Part of a small language model's weights.
Size: 11 layers, width 128, 8 heads of 32 (1 for keys and values), vocabulary 2048.
Architecture: RMSNorm before each block, rotary positions, no biases in attention or MLP, untied embeddings.
Training: a variant of SOAP for these matrices, 190M tokens.
Each number is 500 + 50 x the weight over its row's rms, rounded and kept within 0 to 999. Layers, rows and columns count from 0. Numbers have three digits each. The size before them is the row's rms in percent of the matrix's.

# layer 8 MLP gate, 320x128, rms 0.149, rows 205-247, columns 0-63
103:523524556468488517532507507476462417394496435395469502527453470525525433535500496492496558530537557563406588520449513535472468513484470524493443533417522439471473440574665506433536555518492421
108:470556500523502600438568509529503492488524544427571512488467482479454552574468545440490436508542505374537467431465475478525472447397465483517478465526390550528501541428496428555401472486403511
111:513548517485530497415488476403463482544461509509468487485461442471473523541503483562409364602390546457485534551516548465444546428554484487560548572502481511496453517560510510437508568527615530
100:602545478367480435411486488508471522571575519511529413389440429556514443541469462495460502559521479473562520447524572456548524486591418518570500487478468533491428512503531531549468527518566495
092:575490544502518489568469469555466553553469489477458571465562471544591549522387501415576549388450531462548422501525522418458499471472543468483478487501512491394552539442497468458488572403479451
101:456542520512460480519486481500563520383387567448514430579542586479404564511490517468530408434503516515502405514519494485480544497546392548469526563537473598555533489596556415490558443535489496
093:511531499537556501515460484482497408528571471400543480571446600454560578449446492566535461459442466437558510545499479541499509479528516408557474459504468511463460499551536383571452487524521481
099:592437434492533523477514545565484554404508418378532482537388566592428504502524471480451525490530529553513457404558490451506531492567481607483560428431519562466410615432452592431457518497459437
102:527510494457488441510600447551535487529546494454476508487488489416546528545536541541482499486385417570565468570437564528395518572438546507481543495560554550511440423412477583463505465497500492
082:513477510525442512442434531448454427525564508365490455535485515468544432500517463465519493508471468403452460491403520446528586514450474528504525499525508548433591555586627594524537509420478548
108:489520554487435467538445502579505543552513475540513568445541544401490480499458497423555513504511503407519530521430454527529432554504494439433539454453514518484497437562573591522488556506430575
105:529505499573539490503454562457522454480596468464560479422575579551511447452477447462496574461558616453542592420579551480464532530576589487515503535502558418457505525489522543526535533465491487
092:584513528461402490546579656468427495506515486578537531450507506541460475558449512476565466465418565487503526468428533523481534409387515526527454554502470487453458516469537531464492530410509482
104:506437469534538548485446490520573508443473531481457491509465482507391525505611462557596455530501424505514533530553502476530564459396444566633567476554563556496563563490599471471402470545579495
095:509397400480477462415542449471431477481539568522444487482495434428497526466475484565476429469470503408589498436567554443527498459448521465483480484505551431522450540458579512451583456447510486
102:599456519490531557546359507447506533500491560460445455414463526525494539566560564557457510602521496445483534413478407454474499527467533544497496614448480477540496504481633496532446550510461516
104:414548469636514489489472445510442471538442555500510499526456515470453470457484519525482506491549474423526542511576448534491585520526572391429416462487531555514487510470505529508510508475556527
102:546612514587594488447592534517505491550442460555507574537471433611520563543531422433471572418545509475519493516467469507505516496474532557488482473472462468500586467608565481567557582450533518
107:429476461553551392402443474552602572493564506499480518492489494543511518542492525484416553490473507494538460457561604491548543581403597469449488545502439495464503490499520419439512499468610401
101:453445560536579414568484521451527460563530578474486472448524430486452507500521475496525516495543573518503383414580530549560566497551446528484451470430621513565536464486560459579402497470575396
093:560457497439520573428434609497515487427509531502550481553482522468525477470534475567480457603484597523524559457551503528461515565502542541531519526572503485535449432460489472488497450495549537
097:439488503431467421553426449521456527430533490488557538462463404492519528465433486518458570504509322514429606495573483550439557470551578570506395533499427485493516425549465472512416527476511589
097:450490499444523460532442481404473565496506544505513401569485545481528589424601444526499378568468480472588450514546492505499524506403549598558511512410390507493493417506500497528493453536568558
107:490399534517446533537434513477505452503431455541469520561516481514506492513445612525476461476464512451377521570431556584566537488429448570452597421460487602478523535548542480509528549548423578
093:556551541497519466501500448557529551503478506649445528540475549583420465527537580418403414575481474513478499481532517454593505469435490562600442463517548551432503492502532490536500416415481454
104:518477524424625415525520531541505444457497514484424444485346486583486439501585479503463514544531563461547511519513561575491463547530424449546526495426430511532410446524531524494480530397536550
108:408496473491525474489479627502560423446506579559474475416469576504493486597436441451475441504509513546550526463428585571534539455610559520493515515479495438577465533531475586452460497513505519
098:550486562533554513475451584594466500467443472497464510561515458487587487497506424539510554481530606514527457472442534401519453497451478527463564425452467477524470494482581567547551614476506526
094:501520510398485524539526444532479556452481516502472449536512529364492542445427408522583506468445470444510538436438536514513512446492399487441481419464465444481463442539464561450596486465538558
097:510528556516470363463554457517403524409501491442504465571469529371440476488568478463514530509533568503474578487488518505561485561483578501473575442513526431518428530492523430505460548541590495
103:478483492436576598496516498505410597433477493511433524515545606482615569563519516556454497514480493453513506587510522466573537497431551426432545542451596488482534504473585504473481471521473557
100:540481538509519510470499548461551503484432570477487508455501482536506588564559460498427505476477420543555547446380439450480555473522466543475546475566505495433462469579478478477481486436496589
097:584432422533460511433485555599489513515511451545528542516432530463490582501523522524552521634528473479531499512455451554487473369434553472499527508532487520465447508472531511547540521489452487
099:500436477420521393553433513494610471545552507512452443504533500484495558511462499573589511439503492387476481529485512556435453464548493456443525530552534535530425442501560512593429499457413481
094:433474478497443448551486545463530563503520523507597486544415592493470515448550543542533468513435392469459542446585484548456560503456510512536440452450492435536441550479496471529526445530571506
085:479535526576560436481494529502529464535554514517444525561533422512521546543587533546484460452499514475416493561552521484615484489497470492549495550456514595535588476562498434482531494465547498
103:493474524549477460479509495534556449551489502474437480488420415444531390474403587586601579534475430464524464544465471483517462485507503447503445541581505438465413500552481494498538507610463538
098:590576431561510493436425549471436517480470455502488467514467481510502432564559527625550590527637564389467492465491409454583515493452495564554579522525494433575481504579547587528470459497479503
097:507484528498550519512443413484515551538478532532620498520456531493527463441488427497491513431523439536484531456484454486437562410490533504556427543650460611453484417392455460483447493487529609
096:566456447575505462510423550473467523553497416503519523404475546579495595542456504496464548656530427413451543471471504509456517407505521496566437504444475474538525503525520503477469508527574515
103:465501510544469453485495547537423543592440598492491576507434554523526566567461520424473462500489429534539532546560468475527546526471545548596490574562467515623472559465487590515496395497413507
095:427467547489510518556620549514532459484454524503475506524488533453468511497486500408506496548499540460528521599503545573409563564527405409491439403557566562507501479598541470452486620589473489
098:602519495524571439442502582518517494549450485519562531552500557474441490525478542456467503392469553454461475468479438451450502608542602462493587402450626435563570542469605495495481519439479456